Weights of a small transformer language model: a variant of SOAP for these matrices.
Each number is 128 + 24 x the weight over its row's rms, rounded and kept within 0 to 255. Layers, rows and columns count from 0. Numbers have three digits each. The size before them is the row's rms in percent of the matrix's.

# layer 16 MLP up, 256x96, rms 0.519, rows 0-255, columns 48-95
105:120183121122155131125152109107116166101130091126117131132168135096134190141110075137132169101133163095094129146131129125117161104098109111136103
099:134135159127131158183112096120161125115085123108125065147150107147107149102101145124139119146091150172128124142131122147123110112102119091174149
112:131158123122151095144113114143145103147154104113078158103151099152131113151105146130092115150140152136143142124121155086113124113154127106132130
100:111132137135130118111111159139142161105119122130110123188138100082113131094151099111136132143130134158104126170130132134117119127161112140158124
100:142103123129127120160109093110111138140154150144138150088178124172119120144110159144091138134179104136127155122178164145108122099156168117139101
102:166105105099164119131104133082124129179117125155086111106107092127140131147159127099112092119133120172146089125162211107126135146108112113139121
101:138149140120154080115108112119122120119098125100105102105153128132113138159104114064122138170130124130103109110130148123085174113120088132149078
104:100114169117130124110149117072135138112103138129087138117165141117094165096109144133142108159104159138119123152152129099141112089145097084155163
102:177127123115087131122114153185158134122153128152157117120121129152100136121181095110126073111119131129117065106178130152127131088155117164114137
099:156095127169120149119161158121097162159141122113147091126089118134122124150117137175141148160109108080109102141148140129124122137130101112119104
104:128104088139126151098125118147128126139093136122135159070108096123108115118142123155197160129164115158151169132125116140125164120105138104154109
094:118189105118179102094117124141118121113089135126114118161146119140099130157121128146113182168153105112137190106099140130123182151100142110136144
091:136126075103165108142093093096109137140128148144123181122153114127119135175148161100127113175164139136109114085160106121130129134107124139110133
100:129142133116120117102112126126121115130134135121127142168147149104122132143104076148128156128130116106152159139154154098149068109123181143108109
108:154153171110114157131149111102101154079124138121159122146129101141150133109140163159130107107169141127137187132113141137138162136150179129177157
104:115140085138106066121111141088157121161143138160126132111147112128119122113111079123158126142115164124104144104131105118125188097124127136159136
110:123087137145082122116134139102111149074151143173113103149196124151162131156117136143130123126177158124076134153109152119199148083128102138149115
100:131079119126136152108126143127120148153148122113116126127101144137108144110106110138153088148155110139143163135148193110094157124106115137121128
098:112111151146172084111113144123156129180063134133127163133109137132130130134143140140150126094107134088115140124124152139124169144129118109110124
099:108124110120125099145099159136128158139126199135162146181155155148143135107094124094108161137176093095143141104133131117130165114143097171135094
102:101105134099128145115191119131099166123083144113162138114122113137135172148133101124126134182128120099139095151111109138108149112146156111163100
104:172129185130126128185108124110113146106141147111133102127166135108165133125141095121121123091160127166152112132100130141117147128137146153135106
110:125125146094090135152103153123128118125122134127130095125137111148111137088141118107154128124159094097116122127131133086123171140123132060130143
105:105149107107141133117112097124169149163094107164134136151118141131128144116191112146109120160149149088176165094149105118119148147123150100136128
101:107144168141137115132153159118171152097101159120152118098108150139062099122152130153146109143130140131145174166166132173091114114116112138115122
099:135128089156146170167125119137160100125153153152117133105099154154127154119174105109147108142095146151103131129114117121105153084128123120093111
094:126118152080113083193135137118125103122128158123092088110154128140081136090071108072181145117140138127111132103155155142116103196128109120151108
105:114150107098115146122126110148110073109127128103138085165187145145170164107152141127161169133112130117132176136135158132151085133120096149116112
092:133149141114151113144120166108153148111158149147094140132182140126157136056127111176113141125175093096091146121118146134126128116103162145095119
092:142129108093099133157122116122122152116140103113107170118134118114184157136163127099140123131140102137132115128144129117097083136111117119119081
104:144162134097163097132144115108163078123118161100079133150122140171145108179129106130124108162115153113084127120100094121106128093157121121142180
105:127171135104127106101119133097125134077156147110138100128115067130141122133103107134095156101139126120123133083112169129141088139172155121161118
103:160130134105090166124096126150140128178124149062100178101117118149142081099099104158116125123143200122118156104112148146132091174136095140139099
100:152130082141100165139088126156154099129118136105126126111128115134122153121110150126131125112142126120130121159152062132144121140141108164160133
114:111132106104123136132108114110150126165120177141112151094142149113122172154135093139151103101116144138099099115154133117067147108101128179141119
091:172115112125144125128127094126151140093142112153112119161120145152114156121113084154107157112132180137125161145132134124141191142149122122151082
099:118141142132134137159115138127096140134159098124159145133138127091122112127103154160147114104134106173181176119108125120125114144120141122114124
100:150147120110115172151147123100150112111130155128136107138102095104165139127113149094089114150117095122130083118154111124116104098122124126142114
095:112116096137108087137122169128141140176101142118156170101118109113176124146143104109104151176129105125140106110115098111112142158133139134172112
099:160150127107094116109134130135119101110154161128154117075109135140115162132155150134150117083103105116143118123132140134097088100087140163167111
102:102092133134159139143153088137138142100108107099125109082117088100106149144126147127086161105192102136141136141115143142124160103138139167158098
098:138130135151108140197129144103137099161113130118106134135165129103108174182127132094098146153126140120134129088129111091138123100138136139093117
101:089130110130117115086097161176178129064127200108098127159152125118147127092125122133141160113118131110110118155105138120101131108104121130127132
107:163138122121121128141121126124139132098148143152098137147128118101112120144126132115139130081133113103101148116082137157113140117131168113066104
087:134112098103086100097122115115128142176106130106136149136113100134099152123136120111101149106132180130136148142144124157097184110116114163146139
103:154128114143160136130129092123184107126092133098126160110114154130120162143137142134155120148126055111122096123117124138140125123096112136199138
099:146146178088124129144141107153136113091135133136108108133160142144132148146105174152137171148119148112127185093133114108149151113115115144076119
096:117098077120148117152109145170112101147116192106152110115130160118136132133122099124096155140131126131108153129130065057142117097144114151139119
103:135134144090119114137135157124109156105160152161141125148123142114150089086102132159134145112118113149127120147132131157080075119144110173118086
092:151174165112147136130131138106160135099122166126152099094121142103135122146099145086161116106146128130186128112137142116114103110142119155159093
105:136151104203130105111089169130125149165127117104155097118177085106113151121139155166107151141166120081137133134099145145109132139157149118162135
092:140100100111156101151121120160109127121119094133099169101140143138106177126120154122096134080099106140127149124111093101158152129103138123150111
096:157100100100143096137153106124139123084131129161116175146120101145060172103114165138107099139118132139099117120140124124108134138140109149161130
104:144174151147146111150147135115130119069091132145125091095098127141132154146115175110131117118139125100145148111081100129112114135139110163158112
094:129139096159107117122103153121184165137151176091169154134121125139131118123150117112076130103127132155150083093138160155125118102123169121131134
106:135108100122146119132079144118156115115115158113143125123183122159109117148120110061119124081125136120112124088163123122186152116109169178160129
106:070096130114151130145130125137127094141102147089096122086097109126137111131125085147140121134136140150165133158164142173077145118162154120160138
097:164125162148150143146150096107140097111098127120125133138131120129126183099155133151144136159130083119143169145104140166120115129154120126141074
103:158115108126128092172106152152135127105157170118150104150094150099099157107122127147084131142148146115143130083149110117139154098141138113176119
108:144153105148119120129117092148123101117116118098098102142117109103104102087110148144113119134075120151121127183082149105104149144147183128104083
114:130139162136129153123100098106118161132128126142155096111158117098112130209108141094141141111107083175163119147145143180116121085180157160145133
098:162119107144121140104094157138118155127144152166136133129140101128109132107152145114142133105107122137126135105157137099100159176127089078139122
100:102166114121148098139091111144127158153132145115154098160135103117173105133152165096151121115114111143148097123145098144089144134152124141131138
102:164093129146108135109116071124121131149103161103151167124155117134118155080125192127146148120119118162134141143111119107159129110113138142160091
098:146089123146089117107101167116112097149113206148118117137148138097143133134122166149124107152145116166115146115153121126114142130100124105108105
101:074139088127118134142083098136147139126152143137125098148145092091142170131112125113160152142102124159100087101135088123151131169153092122127142
112:148124104136131128169105130106136116089136155119156078130120094167115153103082101101110121151129138172152128170146135159174128112080139130159148
104:145111143145078144147090131122124150143122131180150139128099156089126151110128124136089116133108096149105148096112115126113160127149140133164099
101:089148157131121107103182134110085127105178098093122111122124134131118142149123119105159122134144156072156146092127139083149132079129096132104115
109:134146119090139135149166154109089144165129119146136093161157121111107106149142127116142120153154086079129171102141092127145142104102092099150073
097:133137148114109106162147085151063128109097167164111162097115111118083107111160111154167137157133157116166182118151136140114149147122117144145122
104:147139137111171168149118153133113120125165120107141149130156153145102130144133130098136163142130172109131121119166090138170135118127088106151123
100:151137125148138140123147114151128170129092109131108101161151061131119162109116121131115124137119092168141101144134129076104138137170161137138143
094:155118154163106108105115098133163185139130098157102121157135095104132146147122102117144166102148124122102098113121124160086106112120118131088127
103:136197121129107156135129126125155163111108121143147097183158083125082088149099112136141116112098123166124130121146109142126137126144127121099157
106:136108139140117150116136137136121142140134108135176103143142139130103181129129128113126148128099167122083092122128145122132112115145097153126116
101:111148129128145106116128139170126107120113178132135097084148133131156100104139130125160131167132111086145116098163119174134142092132135192135112
100:165106071071148146124097193094127133134162114140155130118176133145133115151131101126091109155154108171145125118119166115085160073145117117118139
091:123104139109109087150098126116104148159127132178142120146126131136167095129140135174129148130133080124151103097167160151146193136124119120122134
105:160153154133143131084095161088113147142081140145077109102143157128122134162089118130176159112155081157081085114155119141106083131172145151128125
102:136158100088142126108154136157167126143134149123118090101138140111148134143100164104110161126134106123097173130154067112115136092096108138102121
098:125148122145114147129117187141190130156094144108156139174175140123142111134145133143113155169104114113126133103133142130120145145141106098124088
105:116119125138095115101133078148131095153180130125126128195146138094104137104111113096152144121110133121154138095126137137106103121080119104105151
092:149136093079112181109104129114128087124122121098133101095147129124100182147147154112134095145092172107117132119152145144172156120134127143129103
099:169137152140119134131102107112155163145098125130158126107125102128120142119108140111099131120136110147141171098119154120103137135124117129129099
096:134132103117139153133135128204149144152117142147081135113144127093098106080156119128137171114103115151101121183156125146125119108100135143111123
096:116136105182122117150151111121156124137145122106159132123078099139140163162092168099140133140119097095120104091133127142147147067133170126126146
103:134135080107125128141141115118149128151105108113085136151147104158131122109173129173155130155126161140146146098130142087105116119119099115117108
103:079121133127146106119109110130115136105146163097113145149108111135137187141140110140117096118123152133137120134172118195124092121141121097168147
089:142137095084156088170136121146121105121102154159136133087094127139132155156106143121153111147083136114127127151170110103119127105120143160156121
093:142147169140164181145150091080163159127096136153114133127158118177093117114078151092101160128130125153122132120153117136169119086138152143122119
096:178107142118126077139104131138132143104137119164121093128114157115138151104112109127083138143121156160144094095105168131120131128138133127155113
107:156134145164141085125119106142131094100122109105148111166138107185122108127090165113161120127092135147104125111132137122112127169114074144155115
104:130108159104129101139149098092155143145092146171102155159136103148092117091142113182171142110134149170112117141155125108126106127133141141110130
091:135093090112079104114140115114161124151102128142119107124148164118117137126142124087119134114126131123104110090111133206076097115167102119119093
095:144092130122150163191103129108139123140137183128168148092126148125135124136165177114113112123099119115135120073122116149124119107156147084140134
101:124185123097082145198130117151134105114151139096118114081114129140103149103131119144168107116144136133139113082109119115097087148130134108123101
106:135101156139136107109128092116108106128141110096103145099122155128146123129187100148114124131119191163100122138130168118121116161130108133127105
097:159126102112120144155102130104107138171141122138134140150149149107099176166125139110113136122090166124153110172141147114184143134126140106115143
103:100174081143102145139105107118124155108112140098134161138185147116121135103115108112110131167143147169089095149122163143084123150150120125120048
097:131103145158146115117152104121092130137072091080091144125141130125151122115155125139096114126107132114102112116169116101144109137116134127181130
091:173119133142089112099100123136115106149112181085120122107118151130138126118147105156082157129158118113165122129161170095120145126098127159102120
093:132104095139076130148158141141155100149138141099119151108109137142088103158117128127142126129150128136157145077129108118120135101112156153137117
096:118162162124154120112121128125146113170109135154128185118134149124129142126144144125164149137121146086176161130136136151124070089140069130129135
108:152162147127097138114132159130176096103133131150174127155129130122103140146087098072158179136102134128112112101158088163091120105070129122107112
102:139119127116104125121107096161156071118153117136131118157142120105103127083154116173118112149124134110137148110122134126143127156106178144126119
095:114129153168126105131137091150167150142127173177121165138123097101113144107162101166132126143137168117160124107177140120134196106108146103154112
097:170159141115160103135099114087140108135071130125142127103160146128106153155149089105166120092153182105158148079147147172111122086101112132121131
096:174115104090164129119061145133139074118107160182134092098115123075094123133182122157121124138149115122151120116148135112154115115096113109122142
112:100144118106149107133110155119126126099121157157116116098105122125141133159080115120155146123134144081122147124089118110113139130131141158154126
095:068138143160128146111136149135119145105158150112122117154122138101149130143100136137139106170105165103122109078116164119137158112102139142165103
097:127166111114158122143123152139091131082165119094095116117108130146100083107099151135137139079177137109115103127145109163108111136161119151165144
093:118156150093111130126149109137113142128135134133083125136157145185093164121186141132143189144135118129126098149118117145135146161136072121104128
093:097189130128158110177124143077138119119107148137128119093122104130115114155138106151105138140131113135136143126110155153113177076134103132093110
097:135159116109128174115123154123143136134109143142125094123131170140141140084107141147106155110103062113148130084130136130150153112128144079112089
096:104134084106104105148138124152062166115129138086115132138119109098122111116128137140127154105148102129098141082125121130145120142119124138161126
094:143143115106106090122162099151136134129111120111139100141138131111116163148098121042146103104105178158149135167167119137119144124178178125132125
102:147152183139112099117134140099146096110068133092099133162156137162125135177126121148131165148157091096152148119129136159133135116112085110113085
109:113153112114119143177113141110122142109119111136131110102147083057136164162151141130118118139140119145105139123104145127178142095103136134140164
090:093142154151132109129161096163134116144122149120137111138150093064183121135153111114160128135144099094101135088157109107141109096094127176119120
098:103136127124148117117152131152144118149176130124077116165136142157130114111161109149125133134152155092095166104120196111120159100128184143135097
106:142151144134151102105129155093154154096143150120116134115109104106049143141094130133158146123177135112113159089124132090117151115157104085126133
100:120116162134104113111100109122139140151151151146124114088128090133126128121093134124104124137104147138102119127158142145121130133153137074097178
104:121152057145150158142135139098132168125122153131121110159116190127119133140163079107103116124108155118091139140166087155163139115098141133102114
099:154122148094143120140096155092133118139136151170106131114139113098116185108110154163135157134100124116139106166169100140145118140144126085138135
101:137116109114145126127099154113119102134151147089129163194165147128104117136101120146093131162116116156155130179132115078105170103118159121108136
098:115152168155140129113144131073108128122123137170152135152157141100139159184137105136115140100124093133126140111117156111123164094128114127182120
109:182143145136102160108117143093106179132108153145111114129134120135101090151094157183100107087118100179156122148149147161170092115143145108106131
108:130102144136102126093100117127118088117090130152168115105152117104203110127150140140096132157100120139153128096127129141130144173110129161162142
095:131114156165080132161144129111113150140109165109137123144122136112159152099104121098130132175141113139127158173125132120116107082139125101115149
111:124134126095121131133139118130156086083138134115146122147154145083097129146159083090173167134125133160149130109152144116122136128088148123134147
085:136143120158142095136104138117131140137114103090121129120163085128109140090105136144106080140178095142135081110155122162117135101152096113143105
092:116130097104131128147156142127106134128108172133101151133129105157098128132106174156121137174158107134101148148127135102104127056162128142135171
100:139118125136185151164131098150153145131142164152109089173126122126151132137114174141124109106088084122134155114147092121132100116137103105087137
097:109135130109098115126115098110084100184122094128126125130127149122107105147123106136140108154155159130094113117119107122121111123185159130159111
096:116116128116138120150134146097162124104154143142126138104149146146091128126098148114122146108097125143091088100121155174126146100149136100138097
093:141098156118114122155106154132127151155176183106143147128149179147136090134124162136101132108148130107158153147133123141136102107097137110171136
096:125145167129140139116139083149155123098108116103112116140096099147119101106090111135120188120149138135106122146154142122101099115143101142160121
095:166181145188134134171122122131135141088089120097120108135134108089140168122157122116115161073129112099110139101138136111122141149148151110131123
091:131080131090135131122126161150154177145094092123154082122147090164115127125139137130117150174116147128142129114082126109144096134126171159129068
093:128095138130134113137120127112139136126092101162123106113146178084115109127165134153111144168127103123137186140170134154146120132153111118124105
100:142103135166198123128087112148146146134135140115124113161134105104119160132115094133125105094128127097137096119169157146142118128129153152121102
095:154166161107125120111108131120183161099158164128075139134120072132131109140157106126144118100102110191156114117141097115106121098146137135108110
108:124110107153132146091122125145126152130112131156116119110079180100129128116094153097153140149135114161092150154160093138092145142150141083130094
096:134108126110161135084103124110188115100132110119102094135187157146128132113120085171194131137178116159178125099142099126134139126121139144118111
095:146116162107161141135115125108132161120147156124152136138135130140170134107183176143108114145130111089103090113144140127151087145130134166125134
097:127107151138141125112107135130191108139119153096091144120172142133135110135122192087113157138140123162128120124115105146166150132145086107162140
096:137159151163109124110107142158178094134132146108080133123169138137134149138130077137144106139135114133112127096121131160128164168096150103098147
098:170125135116130135097119144126172119098157118158149125107128110103139116120176162123170120121121124103159152148169129138170134112089112132149154
100:140180143129080170088146139143116154134105154138136145117141122107132117176096147125084162147140133117084171104157128134152109093112114148128137
105:121158122147116137139104113160164182130101108124145133133124157142122132123129132125098129141150182093105147142148142109155121133093079161112118
094:135086125086112143127123130104155183129134138081128126120130151172126127135107098170132147136082115169085122104106099116138164125145093131135107
094:180115119129135120151105131126145097118154123132105103071143136115133100111138156107116101133157168136126103092152170120106143141134149077093080
099:129084129118141141116145090151099129124107150128132155131170141121099107128127127164127197108161125103152118136164138110116133138144185161122143
109:168135141091106122166122135108126129119116136106165156153142171136105139140158112079077183141147104097135104155110097175108114089120179162121137
117:090133141101121126165100151132141129177143110134139107141141133122124124121107143150124156122109143139136107116117127110129128171139143067114091
108:093142089088156154134134115101158116097152172113145134140130184124095115111127141166118143121137196132098109097150141145142133135150153117103123
106:110128118118144162082124107142176124104111162110139140109127135126130111145166141121110148159152144128121130107167155101136148201161151136167132
103:164143113101216095106145135118167162147108138106125112172150157096141167156141148129129127115129098071107107148114136106115132130125124107108103
094:155126088132124116098100128136107156130146135148169176139125147117130113108169158084099133165146106129081134158136134076141107114148142161132085
102:098158100106113121124103092115182129122147141160138095148168147087119158106162140111146176105123103134134124126122161184166117124132135103136142
089:148136173137127124144102065127142152132136152109113154139147080143104119111100122101124168093158111128118154116161143102152147176114128170083131
095:130077110138110096109158143126186146125140116101091155180159114148162171121134103115129121125108113127122152113087151139140126107185139061146107
104:145182145144187113107149096116130157148131126166105111132128096148131147172149136116146162173141107124145165123168109131121092091122130139149115
102:153114132157163124097117148164125138149134150102091160122106150082148160121132109110130134152078090164150168148131135156148143128126142128109074
107:174129177142126110166132153119194143107158140141167118107135126072121137075113108090146136147165101150102108121098179113128130108152145102120082
093:116104107124090094114155155134127134155096110121096090154137148133095142085115132107115154127126129158099158149157124124174124169107149092192135
101:118120111169122129171152081125151103170137108141091147120132118106125135158158149120097168167146130141134121108105157129132157146121149137112079
111:111134108127165107142130105157152148103095164136143126134179118132114136127138125122128126158148089125088178137105151138058190137119108103123138
101:130128093087077147138106126129119061115155157100133125138141129121125137137105141130149120150111123174117177112120160136114106158201147108134103
101:134098102138141105115142154118121088137163124118123145150136136153070095174123120126160166115121145154150115138142114129156124126103105136075165
108:167116137105106103112177117118112140147101123113112120157185130169118167148149099127128139098103156124125102152139137073099135130063101139124118
100:132148160132116117097095120080183147158146131102134156131160124126120132163118147087115130150148115136140096148131121096148145163113169062113156
091:152127165096115111165163117121143122152155182113137106130096151119156092149142132082152108184161135134178131092135147130118139120120137159124153
097:131153095124156092142118150161155094132167117114114082111159097116100140132106129119135155119152143109166126129131137128105149095142102078121092
108:177132118114115132109131148106128141101101118085111108120136106126093143170126127118099112124137171185182123098121121102124158118127114093121118
109:168147141174118130095095123143128099127151148132125086077137104146157123131110139100143139174124128137124115097101159117149157139166136154149094
099:141148115130130106120123195164136140101103154111120113125124126128079137098153173120146089125108109115132109170098184129131143123131102142130100
100:120127097113151110123158146163144101127092168147100125127138131162124174122119125159110120118117106082132108172135175069111131129089187106112095
099:118161134156143102159110102108164117121124155106162130145125106099155146090096156112174099179127086139141128138113128163170087090137103159122081
098:145127159113116191119116084085119127111134120144070103110113125083143131121085129119156121142129109168129125122095124141146107128135131123133094
086:142102132149177125102150101103147190110129124121142114111107138147104114176132125130115109091156101172141164129135145099102110142117156117143130
098:132109115119149118124125168132136126157138153149123111136106141088133076093113113122145149082117139119107123089157130090082170103120154118094117
094:127126076105179150094108131102108118102150162084131116121098085085113122150135112166134144122153122161091121072118153160134154148154153124138149
103:160119106152130086122147175149134154110107161086119130139109141114134122145091127179097094136094114157156154156168122136092105114123111125138091
102:108120111124212151107111096101171128123139122112114132117120134116112149131142101101104125157125145108125146136184174103149091095157081161108126
097:162108126097132102164135119114180125111106088126149077104152090121103116133109132089145116111088193135099130151127129129164148108136154108087110
098:134171094127138128119122129158142140114127117100123108115102125147151145106156122142113161162141098112123122113159158137140127142149101145128125
097:121098149138086122099165131107087118093134160174143091143140098078087120123180129151159127161127127112134155113146125164115103101106125089103104
099:154151183124140115152113164136117128143086122103128106095135132128096126114163117127152147076106120137132115095120110140093145113115163176171122
099:171128128140153093132119142124107158152131125108117107133100152095123155134145149128116086138174130100145112117100137108170123108122128150079127
094:114121141125107125100107112120132126130149116172123125163133126117131144142143121134191123136118122129103121137169174113179130144161112099120160
102:124114161116101126110126139098155161112135140115137164138113134166158165107139147084106173135153107107120157136135152095100147168148139125144137
103:097135136080112159174141091096108109124140137120118072107133131121141159128110129150173154094135097110167157169146135169140127126097187122108127
106:149156185102135119124141112115138145100126085140091107112146114136159136102116148123114107167127115141097102113123105142131135140151114164140125
097:151099159088149136149098085055157131112147121148132158139141136109130129156143114143145096146134080075079142122134138140145153109120130145145088
095:069124159197140108088123126120140143122086155101146138161150116157134135131122162139091150144121164122124154126149121121159092116168117074141137
096:157129137120165127104141094115115151097150161152119102093100102133100119143131151157118145159110132120134143112159149124103179124111127136119126
110:155115135124148102096087140073130087110155134137157166152144102132110125161107157135113149101120124111106119094130124171114094180116145124137123
097:131127138121165091138144150124162096133102128110107120112125129109151160159136165173134116145092105114135132100141137135125129142122150138168102
098:110146144096091091138129136129131141091132131117151078117140144180110174117129119104110149135132129112137121103124111095130136157159114130164151
099:175091117099129141142104165129152130141135143118115141150166130089165142128154126118126140148128116132152114159147118126146096082107164077114161
104:130117124120110120144126113151112170134125121115080101144175120099162180131145139173142128142160102128110106142130162108126121155157144143105102
095:170149115139167105091098118098133144124173152115094141138152121124136151144163123121118150143098129205134122132141105128099130179153121095153154
101:160165128093150099105124128149131144127096127105071108125109106112072143133107123118116130138090107138119153113164144119119137106115123167165100
103:171145160109113119096144140102133129134116138144137121112081144111139109087090151142132147114102120107063110139113113137113153078172109131126090
091:095102131109137112132147155120140119130152174141111108167129093106135119130119119090150165125152124118098104119127169170145143173100128127075125
091:121138092112152103123167125199147111152117138147144108072126130097116121119154136119128114153137127122111136095135100127119137093138117147141092
110:122135130129090123132096134102141124132167138138123102065166163116114107187124107154118135177106130138148130123124169128105110115138169139135146
096:159106117070118107129180130148139111176131123130075090110131095154146143150150148098145142115115092115122121120173132089119102114074139133138101
101:152114121085107101126124164142145137105102132102146127132125119120120200150134180119152109170079120105119149105088162173128142115149142134097124
103:090135090134167129125112122127152166108131119123142121164165160133161153117139149096099144136142135142168165130110099136125141162127167115157096
105:102136166130152147153116128116109143129124137089134080119151152074085153138108142109115179124142159112146114134117135131143158116123107123139100
099:136135131127185083100134099121109167138151109091112115120138095068155131120148137102139112132148152145082142117119157151103100145154135160111116
116:112168130094130131160117145096122090142118141137104131114122109117137162077130115097136131148150125147150127155124169066133143156104162078143112
096:139158114115134122147148141103127170121145129096086159146130115139113106128140129094107153143188117163125162144095122114108093133115174118151125
110:119148121161147134164125123145120122152126115127100128187132099126110131180132125130115102151115125155146119100124084111098088130115140139103108
093:119156105115141122085136108138115099121101104148100162132146134158049116145125156132107157102143137084120122141106102101125138127101175091115135
096:114115098162178166107143078138098133147140156094102103099129116093113163129109114129121090148117128155126103129143119074150105107129110121161095
100:160158137125146160117099114105143139152149128104087126142158124110120144131110094121100127145142123126124109142125130082118131136126089154086143
095:120163130128140153113128141091150169135150143141126103142117086149096165155160073117128181098125130091167130127148099133126151121140157103090096
108:144081185106058091162126119133115126105110133163116099124165102100135126100125183105117140097118142132093123164130144152121090123163101111154135
100:130150129115151165146101153133115129125123145126172191156130102109146113167113145138151170123155083172141082095125103144137137115126116141169132
094:113100148131163132173129120135138145165151141105086104098135155104117155115131131220158138167156105125121127139158118158115130141147127173138106
104:135148134158143134135143128116165078122108130127141136201153121087134124156149126106130124138101137128103102142159116127151107129132161152122162
103:168128092112119139156128109121113123103112136130108124126152109091147138109153167120116143089133143139153140137160139102105116114112150123121155
104:140150071113126134064119128115140169171116152120127130082145107132124155157165122134157115080138169168150152092126163089141139130097134136146105
096:157131126149090109097101125126121121153170151134109132167145092141109122139106163145126116126140105099161125114159096132092098128161151121114104
100:099143134119104109120130129098118133091158148102090145101125080116129087119152156123146100147148135182149131135096140114119137163059124119116091
100:141126111135078133133134110140121110072135165142138115095082121103124145120126128148113136089138122142143105094160137108131157118141121136134102
095:130147121122097122115120114100150137144137141078141134161121123210124134137097148115105103143138162120127141110155117136113161149101123123156132
102:137093122104144105129140105138154144103129136118113145139141169109142158097189139134111113101113149092126131137102149146100093123107117148134146
100:138144105140103109097112187114111144152176133171127101126131094147165107150104133132139108108171126127127134119150142137116113157123138105135109
113:141105130147114136150119124134161080156138159111113122149110154099140121106088111094116108132151127116099156086190117186108070123137132126116106
088:132167149152123130136157158147148135145119150135141113122108086142153088155127154122113178124080168129166146085114167127137139120119172155125141
098:086096102140127108137122145168118100117153138083141127164138132119102141151080152132145144104105105104097127126112146154125081109123123136108113
098:120106111109134184099118181150131144104096133196117160138155120089151148085131109102140162146130132139102161109159089141143090097149105106106108
094:144112148143121162092116129150141177126111138145094099135140159121164145095100127130141144132156159157138114146147112095166092101108126128142155
100:123129121128152096113138131093132107159197123168116143138189121098129112139097090100139102118124139138154139115139126125097143064123126121117138
102:086138113129123130145113177130167111144145148092121149103106125103141137126124090152136088145138157118112150090146129150166133117147119168140079
099:100135129167138087162123120124164133129146174144086127099150119127111148128119140099124101134084163120120201102118121107107162134116119102147102
097:099130121087133150131148101142115109094157161110139110087125110093124153183084156093142109162167179117134115140125113101095129151140136092127124
090:107137160084117166161158142111171142114112109125174127099154123117125163114116133144179112145115105125114117097155185100111107186131156145130141
098:086130109111128158138108148100144181129120118134112076121113112104121167153138160108147137149157114112091101116122073150139111163130122087127174
099:117121091134138085100136117159127157130130118105119089113132098116184121094112116117118123130134120142125130118173200146122134113125156189121087
098:160103153142139149138116164060148102134108148143140151132088192132134144120080179179114162104130121115116111142117117140153124135184141118126129
085:108132135104097140105144144111112129101081141123078153121114179136114085098105144159170115127115155191153136103117112170119113123073140127117111
101:148114156101100094076121164155114118100103145177076130133130090143124153148105129133135153167112133111089069121148128158140155127175136107134117
103:140135134131152135094144148111131109065141086117094144130152113133163154107169138089123138163129122132117111127116158131102167086117132142111068
105:053127138121132129166109106096137120122076159116084097103153160097136142131123115169107097098161131134106140144102119155151124116126150169093122
099:136135160162117105138102147143162151108177134114133107155171132129121159148093093120131158132119158165114106094122112101120134129163129091172096
104:104178175118111139109162107145149105118133131078126123100106115098086138129125161118130143106102141127082127140123199136072115134121149139128109
102:115145082127126141104158136163110106125099138109085154151166118164127164118112111119143146156131166144123100129122099082096116139121154129131062
100:100115156091116170106131122095155159101153140091117124142142138092113121168161164113134119164154149105094142109103112142164184161140157156187146
098:123125156146101088125141138098105128091086156087138157151125126100095145127140144150156146130143116115101117173140102104134129129175150092165167
099:138091142131126170117142152133140121144142128120134169111119157101149124125140142137201117110180149137109099121170139122096111123077139096087123